From a checkpoint of a small transformer trained on Wikipedia: 4 heads of 32, 1.24M parameters.
Each number is 200 + 20 x the weight over the matrix's rms, rounded and kept within 0 to 999. Layers, rows and columns count from 0.

# layer 5 MLP gate, 192x96, rms 0.115, rows 108-132, columns 0-95
191,182,218,184,216,172,171,214,198,205,196,238,191,240,195,165,190,191,172,219,160,190,188,176,218,181,211,235,225,200,211,198,216,198,173,230,209,205,211,202,212,202,173,231,212,208,187,153,227,186,187,222,212,182,218,186,198,239,222,200,191,170,184,226,197,188,175,205,187,172,194,219,218,215,193,214,204,203,215,234,212,198,217,220,216,195,174,149,184,187,209,182,194,205,197,186
202,194,190,200,206,208,191,176,183,204,207,198,185,201,162,205,219,189,193,193,179,191,219,233,196,184,181,193,186,226,204,195,232,181,193,185,205,186,179,218,228,214,201,204,214,195,234,226,195,182,178,199,233,197,212,180,198,224,150,223,187,215,178,194,234,209,261,203,168,185,191,245,172,183,229,199,220,220,188,202,205,169,225,215,215,200,199,201,232,190,199,197,202,160,236,212
209,183,195,206,201,197,184,191,232,203,163,176,213,230,204,176,170,198,205,180,213,209,197,211,208,182,190,196,198,192,175,212,198,215,220,204,195,201,187,214,210,161,191,213,212,220,231,182,194,209,204,188,212,210,197,212,195,170,168,216,204,181,213,187,231,185,176,214,221,163,195,222,193,194,211,258,236,238,182,220,223,210,200,192,220,202,205,165,181,210,194,183,210,160,129,207
224,211,176,204,170,177,156,175,200,202,175,213,209,188,244,187,222,209,233,207,149,206,199,220,179,194,249,239,243,224,175,172,210,216,179,202,192,185,165,200,217,213,220,233,205,204,231,187,194,213,211,243,215,172,240,185,192,181,209,189,208,179,184,209,213,170,172,209,174,166,166,199,205,228,185,192,200,209,190,228,200,211,203,211,179,194,221,226,197,186,199,202,179,220,174,215
192,197,205,218,220,246,206,226,191,204,177,199,190,182,202,206,194,173,200,175,212,197,172,173,188,212,208,203,201,140,181,220,163,190,184,219,196,172,195,218,162,195,205,240,187,224,164,221,202,178,207,175,219,210,171,208,239,203,170,204,164,174,194,181,213,223,207,224,196,189,181,174,213,189,230,211,173,215,178,176,208,221,190,180,247,193,207,189,187,230,191,193,207,230,183,212
193,222,192,190,193,206,171,192,210,179,195,225,196,187,208,178,214,188,165,230,186,183,159,174,188,198,206,183,204,208,193,187,187,237,145,215,182,147,241,188,189,156,215,224,184,161,196,213,221,201,165,212,186,201,200,202,227,184,213,186,221,139,199,188,185,195,234,179,192,201,194,221,207,185,206,223,236,199,189,162,204,240,228,190,203,201,186,223,189,234,190,201,210,226,212,198
190,172,206,201,215,204,193,219,169,226,232,195,179,238,204,216,214,221,202,211,240,219,204,242,212,172,193,212,199,195,187,195,188,156,201,221,217,220,225,203,213,225,203,206,170,233,184,198,219,206,236,200,164,205,197,211,212,179,191,163,192,238,229,214,213,220,184,191,192,183,209,173,186,215,178,225,207,247,195,159,208,182,219,198,198,219,224,197,192,195,212,221,195,248,222,212
215,178,199,216,211,226,229,208,180,221,170,179,165,152,191,188,209,177,156,171,191,234,198,190,148,182,215,187,207,190,193,216,207,222,180,213,193,164,210,192,212,195,212,226,208,179,177,217,210,146,186,198,196,199,220,190,185,223,228,218,207,193,190,197,210,203,198,199,183,207,223,206,197,205,215,199,247,184,190,212,205,252,185,158,220,183,200,195,202,197,169,190,193,233,222,221
194,178,207,242,184,197,179,232,225,163,209,201,202,203,201,217,202,204,230,211,208,199,202,246,189,218,216,226,190,182,210,216,208,198,216,218,227,199,216,193,245,233,180,170,201,224,197,209,179,164,186,223,224,219,200,211,159,184,222,180,188,235,220,189,202,240,216,228,192,196,168,218,190,189,161,194,216,211,202,221,218,174,185,223,203,176,209,237,211,230,240,182,197,168,202,173
142,183,190,205,210,204,167,215,223,197,154,177,216,188,215,200,205,208,196,174,179,186,215,208,184,201,197,199,199,203,189,246,220,189,187,237,219,163,196,195,196,215,158,208,189,221,214,206,239,227,199,235,186,209,180,184,174,202,225,205,157,170,212,202,211,192,171,211,232,177,210,212,214,251,190,185,189,194,189,188,198,205,197,188,183,170,225,235,203,203,190,193,175,215,196,217
190,242,213,213,196,182,156,191,222,205,201,165,200,188,205,212,208,199,192,200,199,191,198,225,157,167,210,195,173,174,209,232,212,164,221,198,190,189,202,208,184,211,207,195,188,189,209,214,172,214,189,238,187,208,195,201,182,231,227,216,256,189,186,206,215,227,182,206,160,198,207,206,183,165,190,217,230,188,199,209,226,183,219,202,199,196,222,212,162,174,153,178,211,186,202,250
203,178,164,208,215,193,195,172,232,166,158,211,199,204,180,170,203,207,179,177,217,213,190,183,191,219,206,190,154,210,175,190,194,195,192,190,240,205,205,209,189,206,221,183,176,215,215,221,207,198,187,203,234,203,180,195,222,225,179,181,220,228,184,240,184,239,211,202,185,197,201,199,195,207,194,183,218,241,214,183,195,226,226,227,206,215,196,209,220,195,201,205,185,186,213,177
202,200,197,198,193,223,183,220,218,176,188,200,196,197,192,177,214,171,189,152,247,171,180,229,204,226,186,227,189,202,188,212,169,173,218,199,208,213,220,176,151,171,201,233,194,185,185,184,224,172,185,211,195,181,201,199,157,184,168,160,194,200,198,189,231,186,208,200,180,222,220,208,189,200,200,196,171,193,216,222,199,157,210,221,245,191,177,187,203,176,229,243,185,205,252,220
170,202,180,198,189,209,196,212,186,216,150,217,178,223,243,225,222,194,182,180,209,181,192,212,187,184,198,179,171,214,188,177,186,226,203,186,211,195,220,211,221,208,184,211,171,201,181,159,200,198,143,204,213,189,211,186,199,207,207,165,224,186,197,178,163,189,229,226,189,204,192,183,201,210,198,195,186,201,198,200,208,210,194,195,203,189,233,191,200,222,198,214,193,172,188,157
238,212,199,215,177,189,223,229,212,236,211,242,214,195,192,186,187,212,220,215,222,230,197,195,207,214,167,168,208,176,220,183,218,204,226,199,190,208,213,215,209,214,191,208,190,206,199,194,233,187,209,179,187,211,197,183,240,183,214,213,192,214,204,245,221,214,162,196,205,197,204,224,207,194,185,224,186,235,193,229,202,181,213,186,201,197,193,188,175,195,207,171,201,169,195,213
196,201,194,193,181,198,196,248,174,179,187,209,191,176,200,184,175,216,184,195,218,189,219,162,179,225,200,177,179,185,219,223,173,209,198,161,204,208,212,198,220,180,218,177,177,203,174,159,167,190,162,196,239,204,171,182,205,204,191,215,187,207,189,201,203,228,177,194,194,219,227,177,221,205,191,228,211,227,188,232,177,209,195,222,156,178,199,219,225,180,234,183,193,174,214,190
188,207,189,213,231,213,187,190,170,199,175,186,200,162,179,215,191,148,199,196,182,243,200,213,205,188,187,227,195,146,221,204,206,175,183,178,228,202,200,203,206,208,220,178,211,187,179,221,201,227,192,177,196,186,183,197,188,190,184,162,194,187,205,206,181,207,196,203,159,184,183,205,185,185,196,193,228,207,213,248,233,189,227,191,208,214,165,186,234,195,194,198,239,182,242,175
199,211,212,236,195,208,202,192,186,159,189,182,183,192,192,166,180,199,200,213,206,204,201,178,196,165,200,234,188,234,245,201,212,159,226,156,213,159,176,189,228,169,168,189,186,217,178,191,230,196,205,212,201,189,158,176,207,202,171,192,201,157,221,195,175,185,214,191,217,229,188,225,208,171,207,185,218,197,193,204,212,224,214,223,211,155,243,208,243,188,217,145,227,189,211,188
200,166,186,207,204,195,214,194,202,203,211,192,220,178,182,184,224,211,188,208,179,199,213,202,191,222,212,198,218,215,179,190,168,206,217,177,217,212,183,210,186,190,221,202,196,221,192,206,205,220,181,183,186,200,226,242,198,204,190,204,176,215,218,192,181,212,202,193,230,200,201,233,216,188,171,222,228,195,197,218,168,213,206,219,205,203,183,206,226,178,198,208,185,216,228,241
185,178,208,219,208,205,220,218,211,203,198,217,164,236,211,243,205,187,204,223,174,177,233,207,196,165,168,200,196,233,226,215,194,202,218,214,192,191,152,188,194,185,220,189,216,213,214,194,217,192,213,168,208,194,216,193,210,224,187,195,174,200,196,206,207,208,168,218,200,167,219,188,215,181,213,199,201,175,182,185,167,242,205,228,213,218,173,185,213,181,239,162,185,177,211,214
221,206,202,204,150,230,167,168,207,220,223,210,183,217,211,186,196,197,184,203,180,200,252,179,199,230,198,222,201,192,238,226,201,199,205,207,199,193,232,216,192,203,189,183,189,219,208,227,163,196,209,202,207,204,214,194,206,214,179,208,236,222,193,208,158,176,221,197,206,230,199,198,195,237,229,184,229,204,182,193,181,194,190,217,202,203,199,194,173,169,210,209,192,144,177,185
225,195,179,184,200,205,204,213,192,217,183,196,183,198,199,209,208,185,212,192,228,221,194,187,205,174,211,197,208,184,200,225,205,176,219,204,174,217,189,175,221,221,201,231,215,218,199,231,193,179,214,215,197,189,169,205,212,215,168,220,211,182,205,202,198,188,172,197,184,180,169,205,188,199,193,214,198,196,222,209,152,220,222,202,205,180,165,224,202,179,171,169,177,189,183,207
178,191,198,220,172,229,203,196,227,215,133,207,162,171,186,202,179,194,190,198,180,207,206,202,207,224,191,223,179,205,227,231,199,201,211,198,200,230,222,169,213,180,205,203,220,198,173,171,213,197,217,195,214,170,187,215,210,220,225,220,161,207,170,195,230,216,142,229,188,166,177,202,208,229,182,194,191,183,188,270,209,210,196,164,201,180,212,223,191,174,210,218,175,199,214,174
192,242,214,187,192,157,189,194,188,190,164,178,222,209,211,201,208,219,202,219,184,214,217,189,210,208,167,223,190,224,204,199,206,192,202,210,203,178,212,198,192,186,218,170,197,233,187,194,205,164,208,219,217,228,196,210,179,198,206,196,206,177,178,209,203,222,220,227,225,153,197,205,202,211,197,165,195,205,211,201,192,193,187,221,186,198,169,234,213,233,179,196,200,219,203,198
212,201,213,198,174,189,202,197,197,201,214,198,182,216,224,209,196,192,205,193,187,206,182,219,190,201,222,169,218,188,236,204,224,188,175,174,207,221,174,218,184,181,201,212,209,272,158,217,203,181,201,219,174,178,185,177,180,223,220,192,190,166,218,171,178,223,234,219,186,194,190,147,227,210,183,197,185,231,218,189,224,195,243,247,184,193,195,202,175,199,205,211,213,182,185,168
# layer 5 MLP up, 192x96, rms 0.116, rows 108-131, columns 0-95
214,200,178,216,193,217,227,195,192,213,234,189,200,200,175,225,225,237,227,191,202,219,202,240,205,218,198,180,140,230,169,190,198,232,195,181,189,177,191,182,185,176,180,177,186,147,242,236,184,186,178,199,188,208,164,212,193,174,184,221,203,187,192,165,189,222,207,208,207,209,218,215,194,177,188,190,218,193,163,207,168,207,198,197,186,203,198,249,175,187,226,190,194,188,191,182
193,173,194,210,200,212,226,210,194,240,237,217,204,173,214,192,194,215,183,165,176,174,210,220,204,205,183,188,201,203,219,204,197,183,207,231,194,187,209,203,225,195,207,202,197,241,206,232,196,199,172,209,191,192,169,224,232,194,197,223,227,208,202,200,231,195,205,227,169,212,184,198,221,208,234,163,217,206,206,242,195,212,219,227,159,174,201,212,222,161,210,195,185,171,206,207
213,196,215,199,173,210,201,210,222,217,186,223,166,185,184,220,214,186,179,170,199,208,211,213,228,194,200,191,205,186,191,195,225,225,175,192,208,150,208,184,190,201,191,208,202,187,233,221,194,180,238,214,233,212,227,208,173,178,159,223,170,199,162,242,239,236,197,194,189,196,206,222,160,165,213,215,203,201,173,233,218,173,169,234,223,176,200,203,187,178,196,225,188,223,165,229
196,189,175,205,173,222,218,191,204,216,194,153,223,190,229,199,216,223,207,182,146,235,202,210,150,191,209,197,188,214,187,194,163,209,204,171,171,145,195,151,207,230,193,218,194,191,200,187,197,234,194,179,204,200,172,179,200,168,206,155,181,183,246,188,202,170,175,189,215,179,206,195,237,192,166,221,216,217,200,175,216,245,191,210,226,198,211,187,214,185,179,207,222,160,215,236
208,200,200,212,182,211,199,211,202,213,181,186,206,173,201,190,164,185,212,241,204,185,205,191,205,204,179,204,257,191,157,219,170,179,229,162,247,192,186,212,217,170,198,213,214,238,200,184,221,193,180,202,160,177,236,203,218,206,212,178,215,208,211,209,186,222,217,191,182,184,165,207,189,206,239,202,224,195,191,244,200,192,210,203,147,189,227,186,190,193,188,188,182,196,198,186
181,211,180,195,217,201,223,228,183,215,162,209,216,168,207,209,168,186,226,191,207,206,154,187,175,215,206,217,211,179,192,200,245,183,181,208,207,237,181,182,218,225,182,198,181,180,167,207,206,243,192,211,166,213,222,210,175,184,176,207,187,214,171,205,206,223,187,196,199,212,201,191,219,216,177,203,229,182,231,191,227,209,225,161,210,203,232,195,189,210,184,206,232,159,199,213
223,216,176,207,160,194,178,197,220,172,209,200,182,191,201,166,189,206,203,209,171,183,213,175,185,227,230,206,206,218,227,197,213,192,207,193,207,225,174,169,216,221,232,176,211,198,219,236,198,210,172,189,221,151,227,179,177,184,243,193,208,212,197,200,206,203,208,217,223,193,160,216,187,215,208,218,186,204,228,215,246,213,203,171,205,150,233,199,196,178,202,189,205,186,252,193
178,179,183,191,204,190,222,230,199,176,175,183,204,242,227,183,147,215,171,214,204,237,180,198,184,158,233,175,212,217,191,190,153,202,208,192,190,198,224,191,223,204,174,219,199,200,232,225,222,195,205,194,196,213,191,233,220,203,191,208,213,198,205,187,216,231,185,219,193,229,211,171,204,201,184,232,222,199,236,203,175,216,211,208,186,179,203,187,233,194,184,236,173,179,205,183
210,181,172,197,217,156,194,246,229,187,199,200,178,201,181,155,189,204,204,202,167,153,201,208,198,193,187,187,179,234,244,179,186,200,177,211,193,203,226,232,213,177,203,181,183,182,183,204,218,196,237,193,183,209,196,195,198,196,166,226,205,190,176,182,212,163,217,195,181,163,204,202,213,187,237,157,202,198,193,188,203,239,180,206,168,160,188,210,203,169,199,213,223,200,185,191
179,255,182,174,207,196,207,165,178,204,190,195,183,179,199,189,186,188,167,234,204,202,188,213,166,209,181,238,205,228,202,213,229,211,169,193,199,203,189,227,196,193,187,186,180,198,209,191,218,214,185,207,176,143,166,214,200,156,183,201,216,203,236,208,190,160,184,213,161,233,240,203,204,204,234,197,180,191,178,218,214,183,184,205,217,180,186,216,199,125,163,207,180,187,195,201
174,205,224,225,210,195,149,205,226,229,193,202,191,209,202,178,193,187,249,195,205,171,192,199,224,195,166,197,247,217,178,182,187,185,173,237,175,224,219,232,206,200,226,201,212,231,188,178,160,199,218,209,241,192,225,190,222,173,207,193,207,216,194,172,231,207,175,188,215,199,174,188,199,235,167,163,217,207,206,238,188,215,190,195,193,177,184,168,187,196,211,198,195,219,214,195
194,190,231,235,209,190,205,181,227,206,222,169,226,193,186,211,219,158,208,228,206,212,198,210,190,194,181,224,183,191,173,174,211,204,184,216,193,174,196,205,214,228,215,216,192,221,229,215,214,195,195,191,201,213,159,221,203,179,196,237,230,206,199,204,219,196,225,187,177,220,205,270,261,195,198,179,196,184,199,209,217,210,206,223,173,242,200,185,222,213,156,197,192,192,211,208
220,180,202,208,170,186,186,219,210,188,186,200,151,216,221,195,166,245,208,214,218,216,170,227,207,185,163,209,211,212,222,191,205,220,200,178,205,170,181,176,195,187,207,169,219,202,223,166,214,187,186,176,211,190,194,229,188,213,215,180,243,211,195,203,216,201,217,191,169,225,215,220,203,221,166,242,203,230,222,177,200,208,205,200,170,192,197,255,248,193,199,231,201,190,146,181
163,193,225,205,180,216,219,219,183,199,194,190,247,186,220,217,233,235,200,228,210,213,224,178,210,152,215,208,179,210,183,173,200,168,184,210,221,191,181,200,225,169,196,188,210,210,216,190,217,214,194,189,181,206,228,221,186,172,195,188,205,192,204,171,202,202,233,197,216,218,193,211,186,218,197,198,199,206,205,165,191,245,189,195,178,210,201,184,237,182,200,231,207,198,208,224
198,240,191,191,163,217,179,195,198,217,211,187,217,176,215,212,161,178,196,214,221,188,195,195,195,193,199,208,211,190,209,190,228,207,215,222,160,177,216,218,195,229,213,201,201,237,198,179,188,188,176,200,178,220,190,200,203,208,185,190,233,190,184,207,202,199,175,209,211,207,211,218,213,189,223,213,200,187,238,217,219,213,195,175,178,168,199,190,207,191,214,222,225,185,222,212
193,168,197,201,188,199,189,168,204,234,192,219,194,191,215,225,180,192,154,234,209,196,176,178,170,187,183,190,160,199,207,185,179,207,214,199,206,221,205,204,198,209,192,209,200,224,160,205,198,260,207,200,201,250,197,169,262,194,185,202,192,238,206,203,194,218,195,161,224,228,227,204,187,190,222,215,152,193,221,213,235,182,207,186,187,188,164,136,218,257,184,207,188,208,178,174
202,179,255,222,190,167,201,227,211,188,194,232,194,218,199,203,217,147,188,201,219,145,191,182,209,199,203,193,213,217,219,186,176,208,201,220,206,179,185,168,232,208,229,196,188,199,189,213,185,196,230,224,183,186,210,205,141,208,189,196,184,212,219,225,193,198,216,207,232,192,213,213,194,183,202,224,188,191,202,222,206,209,170,197,180,228,201,216,211,155,192,187,166,203,201,162
208,188,173,202,219,185,186,213,183,246,216,205,175,204,178,239,191,229,199,179,184,178,188,188,194,220,196,189,187,187,171,181,148,195,184,202,191,188,177,181,177,218,199,236,224,185,207,174,189,229,200,199,168,202,211,225,182,164,205,175,209,210,181,155,232,203,198,216,162,182,237,171,186,225,176,186,188,213,185,197,207,190,193,205,201,223,202,222,193,196,209,242,179,200,197,201
227,232,194,189,188,202,233,210,204,204,191,189,176,195,201,228,202,193,208,208,214,201,206,192,207,231,184,204,226,194,188,177,179,204,209,206,200,173,224,210,215,187,185,187,195,209,231,192,236,219,204,211,208,169,211,196,220,190,197,194,189,211,189,206,197,164,190,186,177,193,201,214,217,169,181,190,211,242,224,238,204,189,207,184,210,197,229,214,191,167,204,181,184,184,204,185
217,188,165,179,163,205,222,168,184,212,189,205,198,212,214,188,209,216,238,189,209,187,181,176,188,191,187,213,224,144,224,236,238,203,190,209,211,229,177,256,144,218,182,200,186,203,183,199,211,218,197,212,225,230,218,196,214,229,224,155,210,229,177,222,172,201,212,211,214,194,194,188,218,202,173,181,203,212,192,181,185,214,216,194,197,206,198,214,208,214,184,227,175,202,242,189
207,216,187,183,203,212,181,191,244,196,234,225,196,160,197,206,217,197,206,204,202,204,214,228,183,196,221,205,178,229,234,208,214,204,192,165,198,214,184,211,173,172,163,177,222,215,174,195,191,237,201,236,198,192,181,157,187,200,184,230,152,199,178,200,186,208,183,182,183,217,189,221,171,217,179,239,193,230,225,225,175,229,201,184,215,186,212,202,190,207,187,199,226,174,171,161
207,219,186,179,239,217,222,195,228,186,176,200,203,236,214,228,227,168,202,230,209,193,210,176,212,174,209,222,150,188,182,191,213,249,165,212,227,190,213,214,195,228,203,166,196,227,186,196,174,165,187,203,201,191,202,211,194,177,199,199,175,218,200,197,226,222,216,199,177,213,193,189,197,196,210,180,175,180,184,203,179,161,188,181,214,204,223,219,209,185,197,194,215,200,210,228
170,205,175,167,223,246,210,180,212,178,147,187,191,212,192,159,210,223,201,204,207,196,235,216,175,202,211,181,199,193,189,210,197,196,214,222,216,201,218,193,195,205,226,216,184,219,239,189,183,231,168,208,192,172,232,205,187,210,152,181,215,220,195,197,177,184,183,231,204,188,181,217,214,216,235,204,192,177,211,199,242,197,249,203,188,189,168,208,200,162,164,232,202,180,244,179
208,215,177,198,201,177,207,172,186,202,199,221,195,232,191,187,197,214,194,204,163,201,194,205,202,187,213,190,190,161,209,234,189,203,184,190,223,203,198,198,210,168,200,224,219,183,208,181,202,215,227,191,179,222,218,178,201,245,165,214,199,210,204,210,192,197,202,192,209,241,211,185,177,216,226,196,171,201,189,216,216,215,226,219,182,191,206,161,154,197,208,183,192,183,224,211
# layer 5 MLP down (transposed), 192x96, rms 0.0784, rows 108-131, columns 0-95
200,241,178,202,214,206,219,202,162,187,219,199,232,210,193,158,223,197,172,197,176,229,203,211,173,209,186,199,235,199,247,200,215,197,199,230,193,226,246,222,198,190,201,206,187,181,247,156,176,207,186,180,193,165,232,201,190,203,163,174,201,190,205,196,180,188,195,242,194,201,237,175,185,208,191,195,205,186,218,222,199,161,201,190,199,175,184,196,172,244,218,157,210,206,187,222
179,197,178,196,235,245,199,154,184,215,227,218,212,210,202,204,210,200,226,198,198,230,206,182,229,210,209,179,189,209,204,187,206,210,188,196,193,170,209,216,197,209,191,205,223,142,242,196,204,206,208,173,242,181,222,176,191,207,167,196,197,212,194,223,198,197,218,179,144,209,171,187,184,224,214,227,240,189,196,211,197,210,216,193,245,217,234,199,216,209,190,219,220,173,211,195
232,212,183,192,179,238,192,194,182,206,205,201,187,193,219,197,207,224,188,212,197,226,208,183,257,208,181,172,168,193,199,176,221,189,153,171,184,216,168,209,174,239,170,207,184,206,203,228,193,158,218,204,219,211,227,221,189,232,191,223,186,211,209,215,210,205,185,182,160,168,220,192,192,166,205,179,203,182,199,154,229,220,194,186,207,197,200,190,228,228,219,200,244,197,183,222
164,195,189,182,196,193,151,188,198,248,212,234,194,174,190,209,208,214,191,175,202,225,191,201,148,224,205,238,161,219,251,211,193,196,159,212,188,180,242,219,210,240,179,213,220,195,225,175,202,200,191,231,185,161,234,186,178,215,209,169,189,226,162,184,210,188,199,198,219,154,222,213,210,209,205,239,208,190,219,206,217,201,199,219,204,218,202,205,179,199,197,178,227,220,202,182
204,225,219,202,185,214,208,201,211,221,206,184,178,250,172,184,208,187,181,237,245,224,225,188,208,201,178,154,197,198,203,207,218,181,207,189,208,207,209,173,190,178,190,152,205,203,226,189,188,241,217,209,208,190,206,161,218,198,230,222,196,184,183,210,173,234,169,189,194,185,208,184,245,218,218,234,205,197,233,181,172,221,231,190,164,227,183,228,214,219,197,211,190,193,205,200
231,229,199,213,212,193,169,200,194,191,208,213,183,182,183,206,165,194,217,237,184,140,179,182,197,191,190,189,191,191,214,192,194,170,195,220,187,185,222,178,164,203,199,197,183,187,200,193,218,207,183,208,233,173,196,225,208,232,209,218,184,184,220,214,176,194,208,201,180,221,182,258,174,164,184,202,201,212,204,201,190,181,229,178,181,228,182,194,191,171,179,156,213,172,204,193
191,186,212,193,217,191,161,187,195,246,195,163,214,156,232,211,195,209,196,193,230,206,185,223,181,207,207,161,193,145,171,191,211,199,198,236,208,193,201,179,215,205,182,171,205,213,200,209,210,192,210,179,192,190,200,179,221,219,196,233,192,196,206,203,183,186,197,230,179,198,235,176,185,183,164,185,211,226,179,202,226,174,243,200,186,237,202,196,221,205,212,186,230,200,216,169
174,259,214,192,181,162,191,202,211,203,183,244,133,215,188,231,219,182,198,190,221,184,183,208,192,165,193,189,192,238,217,204,218,201,214,211,201,199,188,194,189,177,192,191,178,190,168,200,214,229,208,219,192,155,186,198,194,208,202,194,214,222,190,216,202,192,254,218,207,172,195,195,188,206,217,195,188,194,214,204,223,200,227,212,210,188,176,184,222,232,198,200,200,199,199,230
183,223,195,213,197,211,152,200,187,185,160,214,217,195,203,182,200,193,211,204,243,206,202,163,178,226,233,206,212,231,170,219,181,185,204,196,195,188,193,160,211,216,170,196,192,216,198,168,185,223,194,191,166,202,197,201,169,210,232,196,190,185,222,204,207,211,215,208,201,181,207,189,201,221,163,252,193,179,221,207,265,262,184,205,223,206,214,198,213,220,186,182,222,203,181,219
190,229,187,202,250,207,219,215,207,199,176,163,239,199,198,205,169,201,200,205,191,233,190,168,204,241,179,200,177,193,200,210,198,196,192,188,199,201,230,206,181,211,219,230,189,228,201,194,178,222,234,187,188,171,221,211,243,184,186,188,214,199,207,211,226,183,184,229,204,191,201,187,192,215,181,217,195,171,201,172,230,212,198,234,232,207,190,219,183,207,157,190,172,246,227,187
201,205,183,204,255,212,226,219,190,216,214,212,165,199,228,219,200,183,180,209,174,219,142,190,213,178,199,182,200,227,223,228,198,204,186,216,236,178,231,206,231,225,195,205,200,190,151,206,226,168,223,219,168,214,224,203,190,176,193,200,204,179,199,172,192,217,213,173,175,181,219,208,170,182,190,193,201,192,164,205,196,176,226,182,177,195,191,178,168,197,180,188,213,170,231,220
232,205,187,170,201,217,208,202,196,216,200,234,247,200,186,191,166,238,224,190,186,194,213,189,232,213,207,220,216,196,194,212,187,210,219,185,207,201,195,202,197,176,232,219,199,163,194,171,186,191,180,190,173,217,164,189,207,218,200,178,193,232,181,199,209,221,197,222,217,229,170,197,202,177,212,225,169,226,196,228,186,163,162,185,193,184,227,204,179,189,195,171,194,183,181,213
206,207,219,214,220,214,219,173,185,168,180,204,213,202,169,231,229,188,208,217,224,178,179,168,225,201,198,190,199,197,208,216,220,189,215,201,222,211,183,219,213,219,178,186,176,237,215,191,218,197,206,178,184,227,210,188,225,198,215,207,211,195,211,234,206,240,200,168,195,171,196,184,185,177,189,200,228,175,197,183,181,220,189,218,186,197,253,195,178,189,165,217,170,158,144,220
214,205,176,214,214,211,235,223,208,184,194,227,224,204,163,176,197,179,208,168,191,225,206,199,145,210,224,197,214,182,165,198,182,197,172,196,221,220,227,189,200,196,219,205,214,177,207,231,221,178,198,178,190,203,196,233,200,204,194,213,194,208,191,210,201,215,199,202,229,206,230,180,226,192,204,202,198,196,187,186,183,201,172,213,189,211,189,230,201,229,191,214,219,200,189,204
205,227,200,209,172,216,225,195,187,211,227,228,143,174,205,198,230,196,198,198,199,210,184,218,210,218,182,170,225,197,212,173,208,216,232,198,222,230,183,171,213,194,206,212,221,191,196,180,198,189,198,215,202,193,200,208,173,212,224,203,199,175,197,196,227,186,204,195,198,212,176,227,219,183,173,205,193,240,189,181,180,186,232,201,166,151,208,169,214,213,186,185,194,179,182,165
175,180,192,201,176,184,203,173,180,203,245,218,177,211,252,214,186,203,204,185,200,201,199,208,184,186,153,201,208,183,198,203,156,238,163,170,176,203,237,163,194,190,233,228,200,179,170,237,213,208,222,188,184,212,155,218,207,202,174,170,196,177,222,167,185,201,197,164,182,226,193,218,157,195,215,204,183,221,180,183,217,185,188,155,174,187,193,235,174,201,191,183,176,245,223,218
182,204,222,171,137,188,201,209,204,209,194,220,182,195,245,181,194,203,203,242,198,185,210,182,153,221,229,196,219,213,206,190,207,192,182,204,211,184,210,174,206,217,223,203,203,196,223,210,196,201,208,213,206,197,215,196,191,192,202,221,191,190,206,205,194,187,251,189,232,217,187,233,223,178,190,225,230,250,190,199,190,197,214,185,201,179,188,203,183,212,179,191,157,180,189,228
178,197,180,249,194,229,217,220,205,196,227,188,239,232,201,217,205,169,179,240,229,203,176,189,216,176,199,226,157,185,204,178,177,182,256,194,216,179,213,215,172,165,217,203,178,185,197,232,180,226,208,227,217,210,201,185,210,181,187,193,181,203,209,192,196,190,212,160,197,226,207,242,185,179,198,166,190,199,194,243,222,194,210,243,170,192,212,199,185,184,214,203,231,213,205,209
198,163,189,176,198,174,201,192,207,207,194,226,233,173,190,191,199,182,181,183,197,204,224,188,203,192,246,218,205,224,191,192,184,213,192,197,193,218,171,212,211,192,209,191,203,193,191,195,191,199,207,213,223,209,204,202,196,183,213,196,193,176,211,175,193,232,228,218,186,220,202,201,217,196,216,215,235,192,201,236,176,230,185,235,209,185,201,173,238,207,208,219,207,221,200,233
173,209,192,202,198,210,184,218,194,180,198,245,185,234,200,218,180,190,191,214,183,235,224,183,193,210,226,193,180,211,190,226,200,212,194,205,183,200,212,180,213,169,197,217,213,199,227,186,228,213,181,183,211,214,185,201,144,219,213,211,203,194,215,200,251,196,191,205,203,173,214,142,239,204,196,234,214,192,190,201,194,206,180,170,179,191,222,191,209,211,197,159,226,185,216,220
201,184,220,172,188,207,209,234,164,234,214,162,164,188,183,189,246,217,229,173,180,215,226,217,200,177,197,172,191,202,164,207,207,210,212,196,212,193,184,224,207,206,228,198,195,196,184,198,189,159,222,212,162,181,180,232,227,223,199,178,216,219,204,188,201,160,208,208,189,198,214,220,191,201,214,184,180,202,217,182,204,180,192,220,193,232,208,207,194,205,223,215,198,187,201,218
182,199,204,188,211,178,198,190,167,183,234,220,163,173,196,175,192,219,196,180,165,204,213,203,181,207,165,221,176,184,207,210,172,194,191,200,194,201,198,238,177,232,198,236,186,185,218,167,186,212,212,189,236,220,214,188,190,209,159,207,218,194,233,206,188,209,211,198,180,193,234,206,221,213,209,200,189,207,196,200,250,235,211,162,172,201,204,205,182,192,190,177,184,194,193,201
194,219,190,190,212,197,192,166,165,211,218,216,203,209,228,211,242,158,242,200,205,194,175,208,164,186,225,165,174,209,219,209,196,190,214,169,222,206,218,187,178,208,161,188,169,150,210,220,211,255,207,180,212,194,192,195,178,193,186,178,225,215,204,231,187,222,207,208,232,189,202,215,208,193,203,211,227,233,198,171,172,197,158,241,204,172,170,170,202,187,193,201,178,189,187,188
210,168,210,179,192,230,179,216,215,190,188,180,182,194,188,201,211,203,206,248,232,176,194,203,207,186,231,197,221,209,181,187,212,203,219,176,208,234,213,178,211,187,169,199,209,174,189,207,198,238,213,192,183,169,194,187,204,178,219,204,224,232,213,202,206,232,196,232,213,198,205,202,192,186,158,218,235,201,208,183,192,195,208,184,203,206,209,233,230,195,194,211,188,207,199,166